Weights of a small transformer language model: untied embeddings, 402M tokens.
Each number is 500 + 50 x the weight over its row's rms, rounded and kept within 0 to 999. Layers, rows and columns count from 0. Numbers have three digits each. The size before them is the row's rms in percent of the matrix's.

# layer 5 MLP gate, 1024x384, rms 0.141, rows 392-408, columns 128-255
098:485486529501527496435433482525608499461521463540505478497518560430515440502447556501518579454461556477467486681525495408456510521476501449497567507515541427429571574579467471536458510546489561424483494521590579555522550488607530513528504520497437576486504528449499478483527496521467522502497502552473592487571495515505447416518553484492457617542464526514545440517520530537532456559504
100:482489519481409549513485512545453486555533449560493454596539391451466510444477481526456507407471530481511441474512454509498488497436455515434460567502430401423470481482536434528505422519462472497470422451424562485524451483500525568510537553537519587583501435395511436665534476523419400527492462548414565410508525575485478519468525495488450490486492441488505526564453492614560458510509
104:509469463510539453551488490463547559522448500463438555452486458462463472466518468504516424463457485451523495518547556415501510524569628456549590474468416559513452607492643521417507443457509545612527509484483475500515466500497474440522401454469590516420534425469482514537513473477582492528538490515478536495462484486514500472477476467504584607511501519504485571492476560481418490448595
097:426523504623451461527419529530544461481381510503494572513506558452522503489532487589518570513494557481466495491537484508437432485420537524532591507449569518482490437401530494508516495541464410568444448571512542544515555494524467475565512477514534396581501626432540583500510522452523474437483545462532443493445448529463376518462438550557524468525435491512526452465483628457492534493476
100:531479393458474521484468498486466563510430520536518515497488422515618436445519569535531494486524536527476463631506567511487589494528522562437605500488502534436528491484455551499542518512466460542417526419456499509557442528433518511525442499524480464524558404478562505559500491503489458483560559493405519489451583422422418493474580529498446520507411418453575481482524580503406547478518
100:561492423435516516405468535504478483506451433497529506484517482538504492481547516576443410550544554415563427494461488468525476435472475549599444571465544523611535464439586510484497447534487479509509461421446447481470476595597573470501450509500583481482452616457468516546511465546474472425565489469528523508491516489509507494516457530492490474592494413597517491525490524422460484528473
098:535472496513462472480501537463446516560492496520480529529504452518443544481522452487466513402617447578558490526566554500542489494548455542510487488492460501561470391576529576539558456536449456404593520514466610546429388565509474446489548567434583473453466443465495494500572573439397410443451582496454476483587451462522445481531584568540505562546432426411516483570553548500572573513482
096:606399472565491560539598521658573409503490464452474486487499617497469521533530514508480616448536483568500556440448449422490381538479392445471437523614464515474529442473569563526568561511475480493567477493565413476573458460528470533479549519562446452593440557534434400503476407528469527463506452473563510492508502398516532462442491639511635471539502569483518548470402497529523484532498
098:554507530426534428527461472434553547585434574529511530477579493525497394495481488511470646489496542548507506449482501480470487482438502515500402483446460632440524460478490480484418472513545590523522572423434488384469508403543448574474446568494432533505426464517398457493561473575533511470504500441566516532461493483493452491412467435595485467475515501514460456520524501553546525476489
100:520538469557520516496567439509492529499462473460505483567517499510455512469559523476565455508541583441626453472585502471541431468468497517530500500486488411473478509575404520495465543555493407529533437530568478508483490487512479550536371535525455430478550464549561550567475481477439542515518420444515517513393467492504454497460565432423514452534499563490490563533490394432528385492459
098:482580469458493528501550420495451520517465440403520572512500581538591593568487526468565531456499492542493444484511448397483516480468458491498486481559479523506568404569509464457566587460491626557508470566530483488464471555479512496490468458458465539578527539507594450485543572452481478511546473352484471430459564555571480496444505523494513464457535534535510542446438496485467475475604
101:536540536450525432467423447569488444452392465435436440489457459460536446538464502563455566550365516494509474438498465443588535580383511521458401445445411415428429491555454467427529487567479547439461510511532538446549521495468477493449443517439504554527531519614475408557425532562433481551475453412438512599437492513429539544543440481399560501503464512536405445544488563548459576495432
104:518467440416513476531499445467550494592515519422554494535449539499470472606525508476515435537489556449519529553505480480499475491433447594523509492540494409464458499499547564527483532497500526574450506479480474513491492502440466451554498468349545460587552515495513408590440490412551516543411547524419486574436620458538550372419415549555472517572503545621488564570505499560484483511558
096:534468533572528452435520579520496532409506434547512524445521463534484534516462460452548448516419451411503556490550504547517499510467452568464536430490472540529596475513573387384500424495535537513532447524438489501500553525596584513482459496558559496540503443527591479593509563521526531541548514494509515461480403480573491598536594477547568428581536463472513515503499503533520477480603
098:426533497445522439444477467456566408510531423577523483557576548466529522444512486468491502500480520480534467551471510521516530476546429515544511496577502476553503602515484414519428545366500485464563504504527501435469545641533495567514532549559507554566536519545528565551467473484569521424458548517475529594512574606517491483484418479527528428487399564500477506499492442469546511514461
103:487493474525482538427498451476602533535439456474557517557396467443388563494519524476433494475444528596523460474488463548492498488520483492542481598503485531492488526504445549335401544592517485506464514576494486516629448546414497547493464444466456434404431517437607479501530498428548496636550513505491567391485613497498502490505492496501518412488477545477488512550494540453454503505473
103:525588520432483505539477475461582562492494426527537470538549547521486452511439480491523498438546472483488525462503505574649510465498544513576511477475468448443487598556476505551457501534521461474479519547550446533501451464544482463453450503501455405473445593482485523452405497501527492487525463478457500559454470431477441531510485591550535569475491453464412429493469552524417417516593
# layer 5 MLP up, 1024x384, rms 0.147, rows 392-408, columns 128-255
099:491497522504501451438445500474577441406529452496565508494568581581531530503513520467497510533475502458510436545511458439483566460521534458501620563588495530447472509412545520509569555525433462446495536483514559513583503516444508452436490523425420534471438559495473475464470634493623455445478524476546602492503443569427495496433586436434508482426455614564456480513488449455506575661555
098:441555489549504434485542530516558498445461563458484520513478535416426603475506564410511522486500482543479507467436482486556541512597520421524538506478435461548511438497523599542452566455484512476459505520601542466384550426560410530546476476465415470489433558536484495484518517462540622454493474443635437559542399451496513497528469479559444496471505595531488471459468505362419433486455
100:511440396482547479461478519568449532432492503553503562503472517554557461514546485543424509515551466640429463481502451440510583564560413459516449568365515561485508540530528493507542452522480506451480491547511454493497512550542467520499525437370513471493531598472543449414589527474518473454523485486464514465570593491522502470517507482572496492571483394444507563521472588476557444563471
096:453462484408554464470504543429487460461481466484506501529488529438444554565508459554506425513519462629538430488465470469492568561442495525622420544551563523488493542507555496467454551454501500506488527470518404528515600417565442497512574512547631472474526565508539481506502515512618455493477500484515470437419427537522582493535488506399560385452506459469457583472435501507559593483496
102:467416496447608449498575458546491433516441520494611568538526497587499561481476551561591465503534531456532458577534551495443486452496584590479497477475485481472535554417533493501447552525490522449495605494451420484507501448519505504463499484519400505435489467466463491474488403491498464457350565431456498514440504477579425567477557501558443372638498473502527527469502466465497509537510
101:546514457422557496504462494448512549589490468457447522461444519558525512595525431522500572437589497504503427598423387435529622566548451493483471599411427495498540513562526603444480502509533450582513569483451481524498536531526480490483555554525491414377474564525526425568537507372489593482515430432513520497466519479534491539479423505486527491494523401513490469503514455389452401516523
100:537518519446434482476574585556540533484562480567566517516511549493427527493504502492564412497451463566534322459392593486457384481465390438515509420488513482458489556465448447483523497565467491540462459546519449506478535560592503507554476547508577537522467456507454440494450501540439564465483446445520545507545610514466583559456473442423482521444544423476469412397512525438452542593411
098:544509487471432526528449447536614459509523471540477538522558619526511571510503527491471598404563581546481551481458506451462502512468384375535499483584521553392426460429502536563480529538367455507497498490509457535540511580536539584529552459503512496552548568493550483480474460481476593391457539558475487431443615504488465520486500465492587341521480553484512458510413490547564606422490
103:462579387466488404487467479462463487533523422457430535473515560452484396480480454518552556520412478502516486472552548464463565498496537435498467421432546559484483523490478518509481421643588462521554502482485550540497498466517455476476536581555479446438524498471403513434455513506450588471481493493513528529510427614543469459425448514514549403543417505496514472548499533462525506399608
096:531474492523480395479575429490512574495492410442485495582568546435518511418511490475499476526497499528575429436548486576601523559509507488435475477588576480509524516539377530529431481578488437516529513543506470517398507528537504477499465462608529459516528549488457527543466485372467495478532447434619443467410522542436515421455518502455550492523574424520503509495505523492593447492487
101:504497563499480530508606481408487586542510548357495564580514530521529524533515495534574533493476415493441481458446567379417566487575475510519516428538483505487513477590504516504575477425461649530479562638540509496480480613483453574621471523461563522560486451583526454493541615496535414538500498461504425451457532507570424471478521480556554516474478492446495505534453426523606467477592
100:542495498529422509505470496548568530561475546547471447494507456534459469455529498459467460490520510548449496519510538614369480493552504472601543560470536652453577503451428497518380538516566503413507541465454511482495519609533443519466527432500542613516498584505541470456425516481467442511510568578445380466532571441451537469547499545522473447434492569506498588530492500394598368549512
101:474481563542493608431508559578504506541439429514488452542507520537555468535602431534465465502502493469514568578518509570495532506393535529414497484556566526519516522477525517387503438596520462471461493524424429398439566616460483497500599530492541494496481485464457505445466475453478485476515537532435519433449492447554496419517490598494500532453435578474506571485455492555382406382449
096:479448506478396521483567572492456520521475557468504509450520531493488534488622534603464591505560563486450483535436513498530528415520508541496402415399604522500513482493461508565460595509539462490591540537513512472531501478545485449467531498531431498499571549482346486548551528452555535444445541447537397527456557493492493430514524479486480441550501517490440557539499469496572602423497
092:529490467521435500489518574497405509481537579469600470469410394535538520514561490476438512494563502464525480429507438562547467499404544406541568387502493550473519342499499443488427555494536541514518469401535485456546590345506521555555512456594552483476411499450540452449497594501436441507502437482499473405511463425485451541362468568585577460487521545500515551562427533494532585508451
104:522538401560332398505471547576501454503489445521444555431520526583467623513378498424504491453444545517487536503462533504526488434535547563461514388446513473483537506497451439555484488491484417508578515532550443412502544493534422491599464525534551585532459557504367472520531448557473518399422496510435484462527469535445423547494559461558513434539432479500478502449637460509460433446497
103:476459535519466490494505377465490499436459496538471375562657513504492536520504556569473499520415480551421480490559463462485516416478459465495446449462469482465485508496520535439494560521479534426516494540465465495478465478553437436539608616613485509489457572400476505513534502488479424476557552361446441496420331440585518463553464506551465531523475459472501454547402481479434562554593
# layer 5 MLP down (transposed), 1024x384, rms 0.0873, rows 392-408, columns 128-255
096:454501588563588448519475485520473476538443518429486549530465490557458532570472624525534524511542531532549506539477508569479580599437436591432529497516403416437511526527593522616503498518528573559405405634517463546485476435553548553580488543599504567467564560466519532506565526438485566406574526470546467438517556478556437517448482440578499500474369500513477435523528520538576478468484
096:560428555426565498523536410528520549563541444458503487459498552540493597484490494492527510471541565534444533737474557508446643515498516449396513542456561464526534533448498528607579506489425579462474540560442553516470586537493415519521509526472429452570492498552462518462510504401532485438518459514484522518515477508541558503497459462587515517445510557556502499489457527520539423530421
105:520447452547494478552575519380567496457530455409485469528526486501463398579384482481451563498493445531453458449550488556544598546503505614496449532550470527587531547418501448433552454477496572526495481420484562473466429523460519518577463492517488443432542499502608436585504467497544586475379476501444518504473566498485504569535506484522455497453462390570553491544510451471531527538485
097:467498568507477487548495552385561493505515471492497573587455479432490541500500417497513613504432462415462524497531557519490491435506423481486537515417513573537491434434492572554599513536423563514453524532556490483558501540457591533533487514474502501534541365452571479512441484538547504622550512509537500549492481478555434575503557513571387464405453482492507547542506496440438482447553
104:437490470498509575531467451572449479526518561489457521559473463441484561533430463474553466543473466429418387487587450508538502523611446539498463457545379537554530519476570521408503489501492460499501432423539397544410453474514509558468505489588555561430410399520467493483539445514445511439443494523489547501538500450524491460633496505448475468487482492414572464534405510475469504541570
103:531494502498652454511495547408474499450518508614522506466457541510471527589424427512486493502570425502397516528537446408467568460523442514451515582504523536503524397418542419536526545493582453500534534457502582496548570421532578438485433532525518480530444511437420519561406544452471555508570497545486481542523560484533439629431462525526496480448476545465503552475525459532431468523496
107:575440492606434444573417502438437532537481507479499469546511675442519403485516570544514563433558455460517549480491527530456569513501539450539538480516515489543481508481500471575444520477490536445454511431415566364495432360513525496547429494395411490527593524468572434475484446470554601466450559400498507459512518569522530496519461461472511507586533523534438525497402471565485551490526
095:463531456543477520529556484538424537450490557455588517550497563516467514463496547538503524506501392462520559555503483526482512493559425439536426558494523531543440495506540437475497507447469509497472550467548557501500435534529411511477492533518547467501474542536545475489481505498471458434518433439589502562537443449674592505587444504335484505515548541562509524455490544480510496446523
103:426491478460528482518374476533415529454488585565473509483541502420462460444476451528524556534512528542523447482480490457511595558428471447524480565454528575569533486523570450430514506477493594478403456479461575527395541537473440493360476489486524515561484487455472504526501472558536529521451487463530487573476573550545553521400546535594502436531520436494591466454472588434502529546529
094:462506491542479509540517492566421493472520448403491598522506487506435482546548477555410436478509475404534486521573514590467506486542585504575528500506462499530588469473397459570482474500589513526584485450501412440425540518478473511502460460523473445485455599544497587431440511503540445512576519501602474484478589557434535504478498485527479419507457509514505469480475519553509474553522
091:452505581441403542656522484473510466491517543512539407402577476513519564536522406458479477501499434506610458544540489478504565563504459572537559552482465567550478467606482469502519545455468477438506448473451460613487463518476439545454445455449557536579549528461553476507477542396432464472468563471498573420447543534566448484572459492549482568561459472551512529478585455394480447434490
099:510428458557457501483449576535583452598487474467511485549412455626560505447460487520545624429528443470486469417550557509554502544494515525405448468540513454510524518510564540509515462504502489475433479460467514524396527513492429522544466569538539463483487540433532556529478415447486525437449515453569567493403549509509517455357532495537512546534596454586556452557512464490437495460460
098:463434500520588506539488572498533526551508540433526505544482469418485538544499513439489503538473449468425522490484434528554532464439504447474536406420454542543525475451547588480503609482536477611488605478518479423580490546508567482495462569491539488496463478470405443519504469575561509484493469574446412514588605457474561502473468455454540582534462577474512504546454502539517539499445
096:450411575465439487475591579527595379535490569560521431498486501553474457525571559483471522513505540407531421472524481528502535394556441446452577488472458503451465512541559475491463530605505580436443610430522445504548535554446556534493424442506430516524539517448505474436428487492490564573538614387495478575472465541477513437473501476533462448461463507455502526573547466483440489504530
097:537425492431529502482513411593502527412410488578532573458490470606495521555485432485462553488477483498461480498438530527496526465447474474558477455607545518427431555436330545462459440529493551488500529484359490535523544586533475500485501465521530430477483600527466475496489419504522506549532462539489407513469480602495486580524489460557516525577446480501502452425509559410525433482500
096:509520424534463494507610461538591511511402526453488438484424421459544512571516524528529561524509551426409498559571502511493517485424525536503551496533572505587459568436441473482491529487500519549387540565517558561441447520428596421491449504626447510538544538498476447482485464524593502484477390432522477584512524486622527475431534423519534511477497467512504558482451515498484437578516
098:466442547374536502515610531492524453472498501487470527484495452438505519611534483596568509531480541504505454539486544526356478561496484546508448608543592487442469513536516468461524500471432468486535560557464464522470479594455482505515572551459547484515451496489556377500438502404433563478590447439472553541520383464517474531556508581665441570435553490520519572484467555505518455479548